config = dict(
    num_attention_heads=2,
    head_dim=32,
    norm='rmsnorm',
    rope_theta=10000.0,
    rope_fraction=0.25,
    qk_norm=True,
    init_std_qkv=0.0584,
    init_std_up=0.0835,
    weight_decay=0.0,
    schedule='wsd',
    decay_fraction=1.0,
    final_lr_fraction=0.0,
    batch_tokens=16384,
    doc_mask=True,
    max_steps=7837,
)
Each number is 128 + 24 x the weight over its row's rms, rounded and kept within 0 to 255. Layers, rows and columns count from 0. The size above them is the row's rms in percent of the matrix's.

# layer 9 MLP up, 192x64, rms 0.0846, rows 3-37, columns 0-63
size [ 95 100 108 102  95 108 112  90  97  99 101 103 101 104  94 109  78  88  98 111 108 112 116  99 104  95  99 101  98  95  90  88  91 110 113]
[[ 92 115 106 135 197 124 145 113 131 132 104  80 136  70 145 130  95 169  97 107 144 150 138 151 141 136  96 149 129  99 116 127 105 142 113 125 127 148 102 122 167 153 104 132 114 106  97 129 144 132 137 150 135 133 173 123 125 101 119  89 100 166 112 152]
 [133 106 123 131 137 145 133 127 132 145 132  90 144 139  86 123 172 149 164 163 151 106 162 144 154 107 165 170 146 145 146 147 135 170 121 123 129  98  99 109 128 158 113 124 133 132  89 209 145 140 127 108 165 124 160 135 148 135 145 116  97 135 113 107]
 [120  98  76 143 140 132 127 118 135 138  94 101  82 135 166  93 113 140 123 150 127 121 108 127 136 124 135  86 172 107  85 108  93  93 101 127 113 107  88 144 112 109 109  99 125 122 174 107 153 113 127 140 134 103 168  76 139 156 142 130 150 118 135 143]
 [104 129 125  99 110 146 105 145 167 108 202  99 171 142 129 134 128 144 150 141 132 134 123 137 162 101 158 132 138 100 128  74 149 129 119 131 150  75 139 168 121 106 111 131 119  76 157 133 124 136 124 150 100 117 126 150 126 129  88  82 118 140 142 127]
 [170 152 167 128 118 120 125 103 100 125 125 127 175 126 142 150 148 168 113 151 147 112 139 107 130 127 170  92 128 115 142 155 112 118 161 107 122 170 140 113 168 124 115 148 120 104 128 114  53 102 121  95 157 137 155  99 125 107 168 157 114 135 142 119]
 [107 160 141  92 142 123  85 121 116 118 147 142 152 125  68 102 146 133 115 135 126 105 100 110 112 133  99 144 156 146 139 130 103 113 176 137 104 165 153 157  99 159 143  96 124  89 117 126 161 112 121 112 152 169 174 115 123 113 120 117 183 137 117 121]
 [108 106 111 147 150  99 127 118 144  97 124 122 152 114 137 143  94 132 122 154 139 158 131 109  97 131  93 162 109 175 119 113 139 107 150 112  74 158 137 140 100 123 132  95  92 143 144 103 113  97 164 163 139 118 117 154  91 133 114 136 125 136  60 164]
 [155  94 134 130 101 150 105 131 134 150  93 108  93 165 151 132 161 147 144 126 116 127 139 106 150 146 102 146 101 143 148 121 169 152  72 128 143 134 162 104 105 119 143 145  93 140 120 152 107  80  93 138 118 133 135  88 127  74 154 147 157 117 131 100]
 [111 107 135 143 103 145 118 174 107 128 144 120 160 157  98 100 121  85 121  99 105 114 136 118 134  80 139 134 118 138 176 118  98 118 121 102 106 144 168  79 113 118 157 147 112 104 127 137 183 119 106 147 164 104 119  96 113 151 136 132  97 159  98 121]
 [106 139 110 107 104 122 162 158 130 103 150 149 129 142 107 111 150 133 123 151 186 131 101 145 158 116 116 152 102 142 109 157 127 120 116 167 122 139 170  82 115 106  90 122 118  98 126 110 102  94  59 110 125 101 129 131 119 114 143 134 110 125 150  78]
 [100  80 150 129  95 144 160 134 111 131 127 119 161 153 113 107 138 138 103 118 141  93 184  91 109 105 115 139 162  75 102 150 145 113  74 131 112 124 139 125 146 139 112 114 132 126 106 140 173 128 141 170 141 123 140 151 115 184 108 146 106 136 131 115]
 [131 130 112 106 170 166 120 148 123 125 151 164 110 111 116 176 155 180 129 117 115 108 117 138  92 131 141 118 135 122 152 126 134 115 129 157  97 110  89 134 123  91 162 161 130 180 123 154 102 164 123 165 109 122 109 176 145 100 109 107 108  94 111 131]
 [174 115 105 105 114 113 135 116 130 108 156 155 133 150 171 133 100 117 121 121 118 166 118 143 139 128  91 107 120  90 104 134  98 102 147 112 134 143 163  77 131  92 132 178 144 113 156 111 114 134 150 122 196 147 112 141 124 107 107 138 124 131 176 152]
 [118 156 122 114  98 123 117  72 119 118 109 169 144 155 106 122 144 104 152 105 198 118 121 147 105  94 136 117  91 120 116 122 109 122 137 135 152 147 149  90 140 109 114 146 113 121 114 104 150 116  87 125 134 114 135 164  86 131 133 104  85 144 185 132]
 [125 147 131 121 119 127 105 127 166 129 121 131  99 142 165 157 110 122 143 138 125 149  87 128 106  93 122 143 154 160 102 166 102 140 107 136  75 146 125 133  78 120 107 115 144 136 172 136 109 146  75 114  93  88  79 122 131 100 120 135 104 128 136 173]
 [199 178 150 121 110 147  81 129 125 120 112 149 128 150 125 141 105 105 112 139 113 147 141 131 122 119  78 129 153 148 102 163 112 123 111 138 127  81 114 126 130 130 138  97 142  78 126  83 136 164 128 116 141  94 102 123 147 152 139 144  85 151 147 144]
 [144 170 124 158 113 138 157 147 150 136 131 124 115 134 130  97 136  85 148 141 108 104 167 126 114 145 159 193 118 132 170 140 150  92 118 121 117 138 153 147 139 141 165 107 133  67  87  87 118 141 124 133 114 112 122 116 127 138 150 135 118 134  66 134]
 [145 104 107 171  99 125 171 121 172 142 104 126 102 118 143 165 151 188 119 129 170 118 128 126 156 156 110 112 156 146 128 102 155 127 138 110  95 130 114 149 139 153 190 115 162 121 129 113 142 117 110 153 178 142 146 140 147  90 119 132 133 117 144 135]
 [144 170 134 110 124 111 144 117 171 116 141 137 125 113 151 130  68 131 138 112  99  79 167 135  92 175 148 110 137 148 129 137 122  98 178 106 143 132 123 174 110 111 122 176 138 136 132 119 145 123 138 105 139 157 100 128 137 113 134 127  75  95  99 129]
 [137 137 173 122 141 134 115 179 151 136 181 144 154  93 140 132 134 129 150 122  92 141 146 138  95 161 120 151 156 146 125  84 128  99 114  98 119 116 100 127 124 109 114 124  85 131 110 129 161 125 137 163 137 151 120 121 176 163 108  86 161 100 102 154]
 [142 116 142 134 186 157  80 156 120 114 116 115  96 105 136 125 144 160 149 100 123  88 108 130 112 107 130 120 127 178 139 116 142 149 165 113 146 139 114 133 115 170 155 110 138  82 124 152 118  89 119 131 124 126 131 103 144 161  84 181 101 116 148 115]
 [134  95 131 121 107 122 124  72 110 129 128 174 147 115  89 148  96 136 130 101 133 127 100 112 148  94 132 139 119 153 102 110 101 132 138  91 135 117 111 162 139 120 182 121 139 105 172 108  79  98 145 101  92 131  98 112  86 144 160 112 116 108 114 117]
 [166  99 141  71 103 135 133 124 149 101 142 162  92 130 142  97 150  95 116 133  94 142  84 138 128 130 122 133  82 140 108 102  79 149 126 162 172 142 158 123 123 144 151 175 133 147 152 134 136 125 146 100 123 142 109 106  96 126 106 133 109 166 144 121]
 [141 158 150 144  96 172 127  93 166 174 113 126 132 150 129  83 154 133  96 138 117 103 128 118 118 147 132 143  94 110 111 121 161 152 136 124 144 106 109 152 131 176 140 112 100 151 148 161 128 109  89 142 136 186 120 129 121 123 138 107 165 151  88 156]
 [150 174  81 110 116 100 103  91 113 142 127 143 160 130 162 111 120 115 132 139 111 134 109 118 148 182 165 173 142 165 115 147  67 134 115 120 157 147 104 152 135 142 158 150 145 114 127 147 144 123 129 120  96 135 121 126 117 103 136 177 135 111 167 111]
 [144 105 100 131  88 118 148 109  84 132 172 138 160 143 154 156  84 175 137 120 117 119  92 124  88 118 124 133 111 146 125 137 124  99 103 140 130 154 103 137  57 135 144 124  76 122 119 106 100 100 144 110 130 108 149 115 141 143 173 135 126 143 111 141]
 [119 141 111  97  91 120 138 119 105 130 105 146 138 112 133  80 150 134 129 106 152 139 109 107 132 143 119 130 154 113 128 168  89 147 127 112 132 143  60 158 112  91 117  72 116 138 124 134 144 102  74 110 129  73 137 127 133 152 182 135 120 144 127 128]
 [110 143 125 161 120 113  99  98 106 124 129 121 126  88 129 117 111  92 134 111 102 143 118 108 113  95 171  81 133 103  82 137 127  59 114 125 107 130 132 124 142  78 145 138 157 169 169 106 121 115 100 144 131 130 154 158 120 162 123 116 152 126 164 137]
 [141 123 154 158 158 107 149  99  90 170 144 147 131 147 126 102  84 112 118 137 170 130 161 125 132 141 100 155 121 159 156 161 105 123 148 122 146 156 123 130 133 159 152  90 132 110 102 146 128 171 104  76 110 111 155 156 152 145 104 175 129 124 119 115]
 [110 139 140 129 157 117 121 147 115  92  81 120 121 167 114 157 126 122 103 105  85 124 142 120 115  79 102 181 124 162 153 160 151  91 136 169 140 124 159 108  93 118 111 115 178 130 148 150 124 130  94 107 119 118 119 140 157 130  99 128 121 160 158 107]
 [175 138 112 111 129 106 144 162 118 115 126 176 131 158 139 117  96 130 186 126 134  98 102 117  95 134 167 142 142 108 127 119 136 125  85 128 117 118 132 126 103 148 171 119  93 117 132 120 139  68 175 113 107  87 113 157 111 155 141 124 127 124 151  95]
 [133 128 118 113 125 176 134 144 120 135 122 108 116 137 175 119  76 131 149  98 121  98  87 108  95 148 147  92 133  89 143 134 120 120 187 102 136 128 120 127 147 144 127 132 117 164  89 141 115 139 128 120 136  80 148 124 150  57 148 127 159 120 118 111]
 [165 142 121 106 141 156 132 112 100  92  93 135 110 187 166 102 131 155 146 157 117  87  76 171 136 124 124  97 129 129 141 163 139  76 167 168 119 145 143 125 124 111 136 138 128  96  91 118 137 117 151 107 143 121 117 122 119 140 123 123 153  97 107 113]
 [141 153 119 104 131 123 119 161 114 143 156 175 146 148 124 171 115 130 148 122 140  76 107  83 125 149 128  96 102 130  97 169 135 166 108 108 120 123 141 109 126 165 100 148 137 117 147 159 113  97 113 101 103 133 127 111 122 133 164 121  62 117 111 161]
 [111 114 104 138 135  97 104 136  85 147 147 162 153 121 123 126 104 139 131 101 115 138 141 190 112 118  80 138 116  99 142  74  91 123  93  91 162 105 148 127 138 173 143 143 125 110 110 144 155  79 136 123 121 149 138 126 117 130 123 173 139 153 124 154]]
# layer 9 MLP down (transposed), 192x64, rms 0.0839, rows 3-37, columns 0-63
size [102  99 109 102 100 101 110  95 102  92 106  94 102 100  95 103  90 106  98  98 105 104 107  94 104  99  99  96  94 104  97  83  91 115 114]
[[128 151 127 124 148 123 151  89 159 146 185 137 176 156 117 140 109 138 154 126 135 150 106 125  77 115 147 124 115 103 127 177 154  80 148 132 109 122 136 133 101 130 111  92  98 109 120 116  73  93 124 125 117 104  85 158 147 139 139 121 124 141  96 116]
 [169 149 163 130 141 138 131 107  82 118 111 107  97  71 111 114 120 146 147 142 110 101 176 145 122 113 117  97 167 117 138 138 145 112 114 112 131  98 112 120 162 131 122 130 159  88 139 109 101 150 138 154 186 153 123 113 113 150 124 157 140 171 156 142]
 [150 150  84 125 113 118 132 136  96 136 140 167 131 132 108 105 156 152 150 159 108 131 133 117 128 111 114 109 185 146 103 129  84 148 127 146 154 164  96 113  86 141 131 103 143 151 116 139 104 205 123 114 129  98 127 113 137 165  95 134 106 106 110 115]
 [109  92 151 119 111 135 133 128 148  99 159 133 159 127  95 106 114 139 160 133 106  86 102  92 118 122 166 155 144 132 168 111 157 128 122 154 124 110 103 133 141 166 111 168 107 151 124 183 100 165 162 153  93 132 108 145 138 138 158 126 134 175 128 146]
 [114 133 130 127  89 149 105 132  89 127 129 137 174  90 132 111 146 148 110 118 178 106 144 113 185 121 158 119 112 152 157 157 141 115 124 123 129 116 164 129 113  82 137  99 150 148 137 116 141  84 132 140 153 181  82 153 123 112 145 117 139 141 134  90]
 [159 107 148 144  95 135  61 140 147 136 129 144 130 121  99 107 126 129 131 123 171 173 121  91 174 139 120 134 141  95 112 111 132 174 145 128  62 101 128 108 144  78 136 127  85 135 112 116 162 124 156 130 137 142 146 141 116 115 115 137 123 128 106 157]
 [168 109 171 149 122 113 155 117 162 122 124 110 125 125 119 115 123 117 111 111 158 114 163 143 105 123  92 129 127 168 118 138 132 103 116 116 151 200 129 131 100  99 174 142  91 149 156 102 122 132 160 129 172 106 131 101  97 149  97  92  98 131 123 120]
 [154 116 151 106 141 130 110 152 167 115 135 145 138 145 124  44 146 119 176 121 142 139 137 131 141 159 127 107 114 155 127 127 111 110 106 123 124  93 154 110 160 103 138 130  98 121  93 151 125 136 153 109 141 171 126 101 110 125 106 125 187 174 151 146]
 [158 120  92 110 104 157  89 120 140 128 128 135 151 144 145 121 153 123 101  80 174 152 133 110 166 119 148 116 148  97 138 163 103 105 154 133 101 108 122  99 143 137 101 187 131  94 132 113 183 146 120 149 136  97 133  96 134 125 105 127 109 170 122 118]
 [164 120  95 131 120  92  97 123 142 120 149 132 110 105 156 109 139 118 118 133 176 146 127 128 107 117 123 139  95 131 107 130 146  79 147 185 106 148 126 139 133 145 120 101 125  89 129 162 100  93 130 143 128 131 171 145 113 144 138 148 207 125 144  94]
 [104  91 120 108 118 136 105 121 151 108  75 101 124 138 144 127 124 150  82  89 104  89 120 133  94 133 160 142 145  94 111 122 154 106 114  91 130 113 147 138  93 107 102 127 111 163 121 187 142 146 133 155  99 128 142 149 132 159  97 125 116 122 131 180]
 [ 84 156 156 139 128 120 158 134 138 138 131 124 126 155 121 123  97 109 126 145 127 166  92 135 155 153 115 115 165 129  94 129 145 122 119 151 176  94 131 138 136 135 138 105  83 142  79 159 119  87 134 168 138 147 105 135 144 134 139 150 136 141 207 124]
 [101 105 125 109 111 159 108 162 128 105 125 120 149  82 108 132 100 145 140  93 100 135 171 134 145 141  90 139 113 157 118 122 127 150 166 177 113 113 131 151 131 138 134  95 132 168 176  84  95 127 103  84 142 128 119 132 105 123 131 134 121 182 147 139]
 [117 153 136 111  98 119 114 141 119 101 135 135 110 130 127 118 117 132 151 115 111 178  97 136  95 123  64 137  72 122 117 122 141 173 122 110 119 123 141 116 158 136  98 145 102 122 122 128  94 131 102 134 112 136 130 174  97 149 173 101  84 163 156 169]
 [128  78 132 104 134 154 140 142 132 156 121  70 134 142 121 134 151 165 113  84 115 127  96 110 170 146 162 115 133 117 132 139 118 117 138 118 116  99 157 144  94 120 150 140 148 133 114  91 124 120  94 140 105 105 147 116 154  71 118 109  99 114  85  80]
 [156 178 168 134 148 132  96 158 127 147  99 158 118  97 172 119 118 145 110 138  93 149 147 106 126 124 128  91 104 164  95 115 107 129 146 132 141 107 125 127 122 186 121 107 133 107 113  89 118  93 141 185 148  86 133 127 152 121 154 131 139 119 147 147]
 [166 128 181 137 164 117 172 128  86 178 105 135  98 118  89 122 134 108 109 139 102 181 150 112 122 158 119 128 115 115 139 117 135 122  99 130 115 114 112 130 140 139 107 139 101 138 111 141 119 157 142 146 147 138 191 133 139 119  63 125 137  99 135 141]
 [136 121  92 139  92 145 143 111 117 126 121 148 119 134 154 112 179 143 118 108 124  76 157  99  96 135 148 143 164 130 129 125  89 141 145 132  72 146 143  98 131 109 118 147 156 109 136 162 142 130 151 151 137  92  87 145 132  93 160 123 191 137 117 123]
 [125 140 137 133  96  97 164 112 108 121  95  87 124 125 150 125 137 142 101 134 111  49 103 111 121 135  98  98 118 165 100 120 113 109 130 137  80 136 102 139 105 115 156 157 121 102 176 112 105 143 166 129 122  95 109 157 122 130 121 126 130 104 166 109]
 [139 128 131 143 188 127 106 148  87 175 114 117 138 143 130 126 100 123 159 134 152 147 171 133 185 127 154 123 118 129  96  98 136 167 154 120 122 134 132 152  97 154 135 100 116 117 127 148 154 140 147 152 153 129 102 121  77 166 131  82 138 153 131 102]
 [175 155  95 149  99 127 175 138 145 112 111 125 133 143 142 144 147 125  78 144  98 158 138 136  62 128 117 169 131 111 152  92 164 123 113 114  95 105 101 116 131 144  93 149 127  91 117 140 133 136 172 119 171 143 158 129 132 147 138 138 149 114 124 117]
 [127 110 134 135 124  94 116 121 168 161 142 148 167 145  98 141 127  90 139 128 134 134 126 144 113 139 153 116 117 141  81 128 133 152  93 127 126 140 167 126 153 135 168 108 141 149 181 137 115  96 106  59  85 118 122 123 128 104 145 139  90 121 143  77]
 [127 136 106 144 139 114 103 140 137 136 122 127  91 154 129 112 106  98 220 120  98 100 145 162  94 143 150 109 115 158 124 111 107 137 107 125 138 145  90  71  86 141 142 127 130  85  90 133 122 144 146 123 116 156 134 152 128 129 117 147 118 145 127 164]
 [106  85 139 149 100 138 148 115 128 104 148 171 120 113 127 131 126 159 112 118 123 129 128 156  98 112 115 148 151 168 176 159 127 116 130 124 155 125  96 178 111 119 132 128 165 141 101 127  99 137 130 102 106 118  87 120  91  89  92 160  86 100  97 105]
 [172 100 169 110 127 147 118 102  98 104 128 116 134 123 164 183 138 142 102 135 174 130 130  78 194 132 104 125 148 101  83 152 127 111 121 133 120  85 127 125 125 135 121 134 149  73 138 130 119 107 104 138 120 150 149 119 154 129 117 165 122 121 132 122]
 [ 92  87 130 127 143 132  96 157 115 143 156 121 101 130 134 126  76 145  92 126 116  91 121  94 129 135 156 128  85 122 164 100 136  99 167 134 113 128 126  79  99 126 118 141 151 159 124 101 157 135 120 157 130 130 137 158 114 109 169  76  99 101 124 145]
 [135 162 114 148 124 123 201 157 164 125 118 129 132 115 177 112 152 176 132 146 154 150 126 127 114 145 128 156 128 100 112 120 122 102 150  93 100 121 121 141 129 113 142  98 115 156 129 156 118 126  81  86 115 115 122 140 153 118 156 183  94 102 152 129]
 [105  98 172 112 163 132  85 121 102 121 133 162  90 139 131 125 106 103 143 126 132 140 116 149 169 114 162  92 142 158 109  75 106 172 109 162 140 157 134 135 146 112  99 129 127 143 140 181 130 135 124 134 174 145 164 141 104 114 121 163 142 127 118 131]
 [170 190 143 140 126  94 116 149  77  96 101 141 158 158 162 108 141 136 153  94 104 154 130 150 142 157 116  71 131 110 121 102  77 143 127 135 159 109 111 150  99 107 126 100 122 141 155 108 114 151 122 127 139 133 142 105 145 122 120 123 116 126 110  95]
 [119 169 125 129 159  94 100 143 150 111 121 147  88 138 115 135 128  94 177 112 109  87 136 110 112  92  79 153 135 123 135 113 166 157 114 152 118 124 165 152 127 136 181 138 163 171 151 131 121  93 125 122 145 137  77 147 135 128 126 109 118 139 132 103]
 [ 97  97 123 146 152 118 145 130 130 147  91 153 116 156 123 128 130 169 151 133  89 115 157 135 164 130 161 108 133 131 143 121 135  91 157 134 169  99 156  57 113 107 156 169 149 126 109 124 164 145 140 142 107 130 114 120 122  83 109 110 162 107 126 105]
 [117 129 104 132 110  91 149 115 130 103 135 110 143 119 123 128 160 105 155  83 154 123 106 129 122 124 127 211 152 121 105  90 139 137 154 127 120 171 128 104 100 155 121 101 131 106 113 195 158 120 163 118 141 101 115 111 162 122 133 152 161 129 122 125]
 [ 88 117 149 126 150 142 150 119 111  92 161 168 120 146 115 105 152 101 104 113 155 134  95 127 121 156 136 139 145  94  97 135 152 118 155  85 143 102 140 144 146 124  84 101 165 100 125 131 156 110 143 144 135 141  81 120 152 107 122 142 181  86  94 126]
 [123 133 161 106 114 156 145 140 135 135 166 132 144 144 124  87 115 125 175 120  81 124  83 147 156 114 114 137 116 102 120 134  95 111  89 148 114 126 135 141 155 151 132 144 156 166 127 160 128 105 168 128 139 148 145 119  71 123 147 122  71 161 145  95]
 [ 94 106 125 105 116 123 109 136 109 199 132 145 135 123 127 129 158 125 127 113 123 111 121 158 104 191 130 124 140 106 138 130 102 116 132  78 138  83 137  96 111 126 167 113 124 158 127 126 103  83 133 128 132 145 121 102 105 123 164 154 167 132 119 183]]
# layer 9 MLP gate, 192x64, rms 0.084, rows 4-38, columns 0-63
size [ 87 118 109 100 101  95  80  94 111 101 111 102 106  96 103  79  94 105 102  96 100  99  81 111 124  98  98  85 105  94  94  95 110 104  95]
[[144 147 143 109 144 186 113  99 117 119 101 111 112  99 124 117 103 134 132 104 110 104 175 108  93 115 126 138 158  94  99 149  99 156 111 122 141 125 158 109 162  91 124 105 125 111 147 104  92 128 137 167 154 126 112  89  96 134  82 155 168 139 134 131]
 [137 149 144 129 116 138 120 155 105 126 152 131 174 127 119 131 159 103 140 112 181 127 151 137 170  90 153 170  90 123 195 107 122 147 108 129  86 152 129 108 127 138 121 148 155 118 129 122 118  75 115 144 119 109 126 142  86 133 156 124 127 172 108 149]
 [142 132 114 153 149 124 120  76 136 111 163 153 133  96 135 128 127 159 171 112 132 113 134 123 146 138 133 211 134 159 136 140 118 177 110  89 125 164 147 110 132 135 130 140 141 114 110 150 159 135 159 125 118 124 125 124 160 156 177 133 117 111  76 145]
 [110 102 112 103 105 147 104 121  98 176 131  99  89 148  99 126  58 156 152 173 157  74 100 135 100 121 130 119 120  97 130 142 117 112 108 131  97 127 150 140 107 163 101 115  77 106 131 127 133 149 155 138 154 132 135 140 143 147 134 128 149 121 123 143]
 [119  95 138 119 103 147 119 129 142 109 143 148 102 135  96 109 106 133 133 108 127 122  87 109 135 151 171 154 109 134 145 125 159 124 162 134 119 114  94 126 154 150 124 156 102 149  88 161  89 151  99 100 127  89 104 129 126 101 154 144 133 111  51 167]
 [142 124 114 140 184 134 122 106 153  99  76  95  87 150 142 119 145 151 130 115  77  96 104 125 101 117 138 122 113 123 150 163 166 153 120 124  89 126 149 130 118 156  83 101 121 114 135 126 108 130 111 126  84 179 123 166 101 126 119 129 107 136 103 119]
 [140 130 143 125 125 159 128 141 152 116 155 119 111 124  44 106 131 156 165 149 138 137 133 152  95 154 121  97  81 100 113 108  94 114 152 123 126 102 104 131 155 158 182 120  88 101 108 138 145 112 149 106 138 176 116 141 154 119 115 123 142 141 124 135]
 [136 150 137 138 146 147 184 108 128  88 110 112 128 121 153 147 124 152 157 128 124 149 123 161 146 123 141 183 111 112 109  92 141 142 102 107 167 142 165 112 130 158  97 111 141 129 134  91 103 152 137 127 164 122  81  94 119 126 102 153 128 173 112 169]
 [100 113 182 135 122 154 152 138 178 150 126 166 135 104  84 118 168 113 118 142  66 116 141 101 132 130 111 134 139 140 150  76 145 133 121 132 158 101 166 146 141 109 159 126  92 119  84 137 122 137 116 119 143 167 111 123 114 149 157 117 130 124 135 158]
 [ 49 114 119 167 112 136 122 157 168  96  94 115 141 176 128 151 120 129 116  96 143 120 107 156 130 110 141 114 132  95 128 121 158 118 123 130 122 110 155 163 147 125 118  96 125 125 121 126 100 141 114 168 124 128 142 143 110 163 105 103  96 165  80 105]
 [120 168 111 124 146 150 114 133 113 119 153 168 116 121 122 173 154 149 131 148 120 128 125 130 165 138 167 151 169 133 157 109 106 118 133 117 104 168 152 134  84 141 128 128 177 153 156  99 120 134 119 163 143 114 119 163 158 148 170 162 113 133 132 183]
 [120 145  94 139 154 173 136 104 145 149 128 104 122 154 125  78 152 153 151  91 105 131 126 100  98  91 141 104 174 130 131 126 143 131  92 120  93 137  97 107 143 149 128 110  92 100  92 139 118 131 127 122 125 108 127 137 124 161 124 108 180  77 169 135]
 [162 164 117 123 105 162 102 122 137 143 114 120 145 172 137 161 116 110 173 134  99 117 201 141 145 129 147 169 127 127  98 143 132 149 135 142 146  98 117 117  77 128 111 127  96 102  79 123 146 104 119 104 135 120 117 145 108 175 142 107 126 109 131 150]
 [174 135 168 152  94 143 150 103 160 122 124 147  99 127 125 133 130 106 134 161 121 103 148  92 150 133  90 148 118 144 136 182 139 155 144 116 109 104  97 120 135 120  87 115 148 112 164  95 136 170 101 110 135 149  82 113 161 119 119 173 111 118 144 135]
 [154 146 106 105 119 133 103 119 127 136 114  79 131 150 150 137  91 107 176 153  99  57 116 103 119 126 111 143 114 105 122 100 145 129 151  88 132 163 133 104 113 118 119 139 145 144  88  95 143 153 149 129 114 153 132 147 151 156 144  98 185 119 142 110]
 [102 104 161 104 148 157 104 111 127 126  97  83 105  99 151 115 144 150 134 113 170  92 142 112 111 154 156 101 105 124  95 148 155 153 128 131 150 126 154  86 137  98 134 159 139 146 143 175 144 112 143 150 143 151 149 141 163 141 126 157 167 107 165 111]
 [ 88 174 142 129  85 154 133 140  75 155 127 116 155 158 117 114 169 118 126 117 136 125 158 105 173 123 165 136 109 173 108 167 133 160 137  98 156 128 136 134 140 154 125 133  98 123 130 151 146 118 162  85 135 132 148 147 114 142 133 147 184 123 126 138]
 [178 119 102 110 144 107 100 138 145  87 117 138 105 132 140 123 151  90 155 148 109  97 113 117 133 131 140 126 102 142 130 126 121  98 106 116 114 112 175 128 168 115 151 124 116  53 123 163 162 157  74 126 110 111 127 132 145 120 104  98 113 161 140 152]
 [149 138 123 110 137 153 149 162 192 158 100 110 116  99 106 125 123 143 122 153 170 123 152 135 143 137 135 131 127 162 155 174 113 140 124 139 119 155  79 136 146 113 166 119 129  95 132 136 119 110 122 171 100 101 118 133 121 138 151  91 179 146  94  90]
 [164 150 128 132  76 150  89 122 108 125 130 114 103 184 118 140  97 134 112  95  81 115 114  83 141 128  93 154 122 124 113 115 114 115 108 142 108 124  98 153 165 157  91 100 135 143 128 129 161 156 180 129 124 143 116 137 127 127 136 110 162  85 120 115]
 [100 141 104 167  95 155 145 137 112 101 124 123 153 132 125 113  98 139 177  84 132 106 110 130 121 130 139 191 125  81  79 138 138 135 141 125 145 130  98 110 137 118 121 127 131 137 131 111 152 133 136 146 132 142 102  80  87 107 146 140 195 150 104 125]
 [143 123 151 141 136 158 111 152 111  76  76  80 128 179 128 132 116 140 129 127 118 138 136 112 129 144 126 133 137 169 166 135 150 169 169 106 110 124 131 128 163 137  92 122 148 122 108 181 142 127 132 110 141 146 143 156 155  87 108 117 176 115 103 120]
 [126 129 114 124  60 132  93  88 111 132 137 155 116 148 125 147 120 133 114 142  85 118 141 119 151 136  85 147 147 157 154 134 126 122 161 140 107  77 105 146  92 150  90 128 168 133 125 130  88 135 106 105 161 124 148 115 152 104 128 142 120  67 132 132]
 [123 130 111 144 125 124  93 124 141 154 146 108  95 159 136 174 114 155 147 185 157  71 113 139  78 135 110 113 137 115 139 124 107  91 136 122 139 152 165 152  70 126 113 155 140 116 116 140 160 175 147 108 147 117 144 132 103 123  96 135 146 117 128 148]
 [137  91 131 128 139 174 121 123 128 136 107 159 162 133 128 134 128 149 139 146 157  90 154  86 122 123 137 130 149 139 174 161 146 127  85 114 162 129 172 162  94 101 154 117 133 143  79 162 116 159 145 150 156 109 156 103 145 152 134 111 157 150  99 128]
 [112 127 137 134 144 166  80 133 156 147  86  77  91 166  84 113 103 143 168 146 128 118 128 103 128 140 103 147  98 138 129 108 132 150 138 122 139 133  88 138 129 135 119 134 107 136  94 117 129 143 126 172 124 155 158 159  90  87 130 136 140 174 153 151]
 [167 157 123 150 128 113 152 118 121 142  99  93 119  97  64 102 177  88 132 120 104 155 147 126 142 116 153 174 143 141 114 142 107 134 148  90 139 137 104 115 147 179 145 168 131 102  84 124 155 122 134 127 122 118 132 144  92 132 126  91 122 111 116 145]
 [115 121 126 112 155  92 164  95 158 150 116 142  78 171 109 100 140 156 145 153 124  84 155 131 119 147 177 136 102 118 128 140 183 113 136 115 117 149 117 136 131 142 162  83  84 162 130 111  96 138 123 131 105 129 100 126 121 139 121 115 160 107 149 104]
 [159 116 146 164 135 175 127 113 143 126 136 133 123 127 155 130 127 139 162 121 127 137 102 131  81 138 106 152 136 116 164 126 115 110 125 157 100 193 152 141 155 106  95 161 160 157 126 125 145 152 162 115 130 150 124 145 180 144 124 154 128 174  90  95]
 [134 138 130 100 116 140 137 124 103  99 125 145 107 134  52 104  87 142 120 157 147  82 133 156 118 162  73 155 129 154 116 127 144 147 134 139 123 165 127 108 146  85 128 139 103 136 116 111 145 130 113 138 134 135 148 164 168  97  95 152 150  85 126 138]
 [139  76 163 138 119 110  98 123 119  91  88 136 129 132 125 142 114 114 147 158 140 154 130 119 155 105 134 130 102 174 185 103 140 144 116 154 175 145  82 104 107 126  96 152 142 143 169 138 133 143 166 139 102 139 123 172 115 139 127 167 138 133 114 145]
 [ 86 152 140 128  90 120 134 114 105 129 121 134 113 128 165 139  93 145 158 148 170 128  70 146 147 108 137 121 132 110  81  92 146 118 124 160 120 173 140 157 119 140  82 154 140 132  78 135 109 127 113 151 160 115 114 132 147 102 133 156 150 126 103 168]
 [145 145 123 136 135 121 159 138 222 145 128 102 114 146  95 118 123 212 140 130 151 126 135 119 141 124  89  98 122 123 155 142 132 131 129 128 113 116 141 160 146 150 143 159 109 129 130 122 108 126  84 124  98 129 134 165 127 147 125  97 151 144 131  91]
 [159 156 132 112 163 135  82 144 130  94 113  82 119 118 106 119 147 144 139 128  84 120 132 108 135 132 177 120 124 170 183 112 163 127 130 167 134 101 159 135 131 131 127 104 140  85 122 105 130  76 117 131 125 142 169 144 144 119 130 113 103 171 106 127]
 [149 147 150 149  98 144 115 121 138 142 119 149 143 101 125 165  91 150 128 159 137 115 139 125  90 166 139 119 137 138  96 127 133  90 192 136 122 150 179 155 160 128 155 154 160 141 111 138 110  82 104 119 174  95 104 162 129 133 118 125 122 113  97 122]]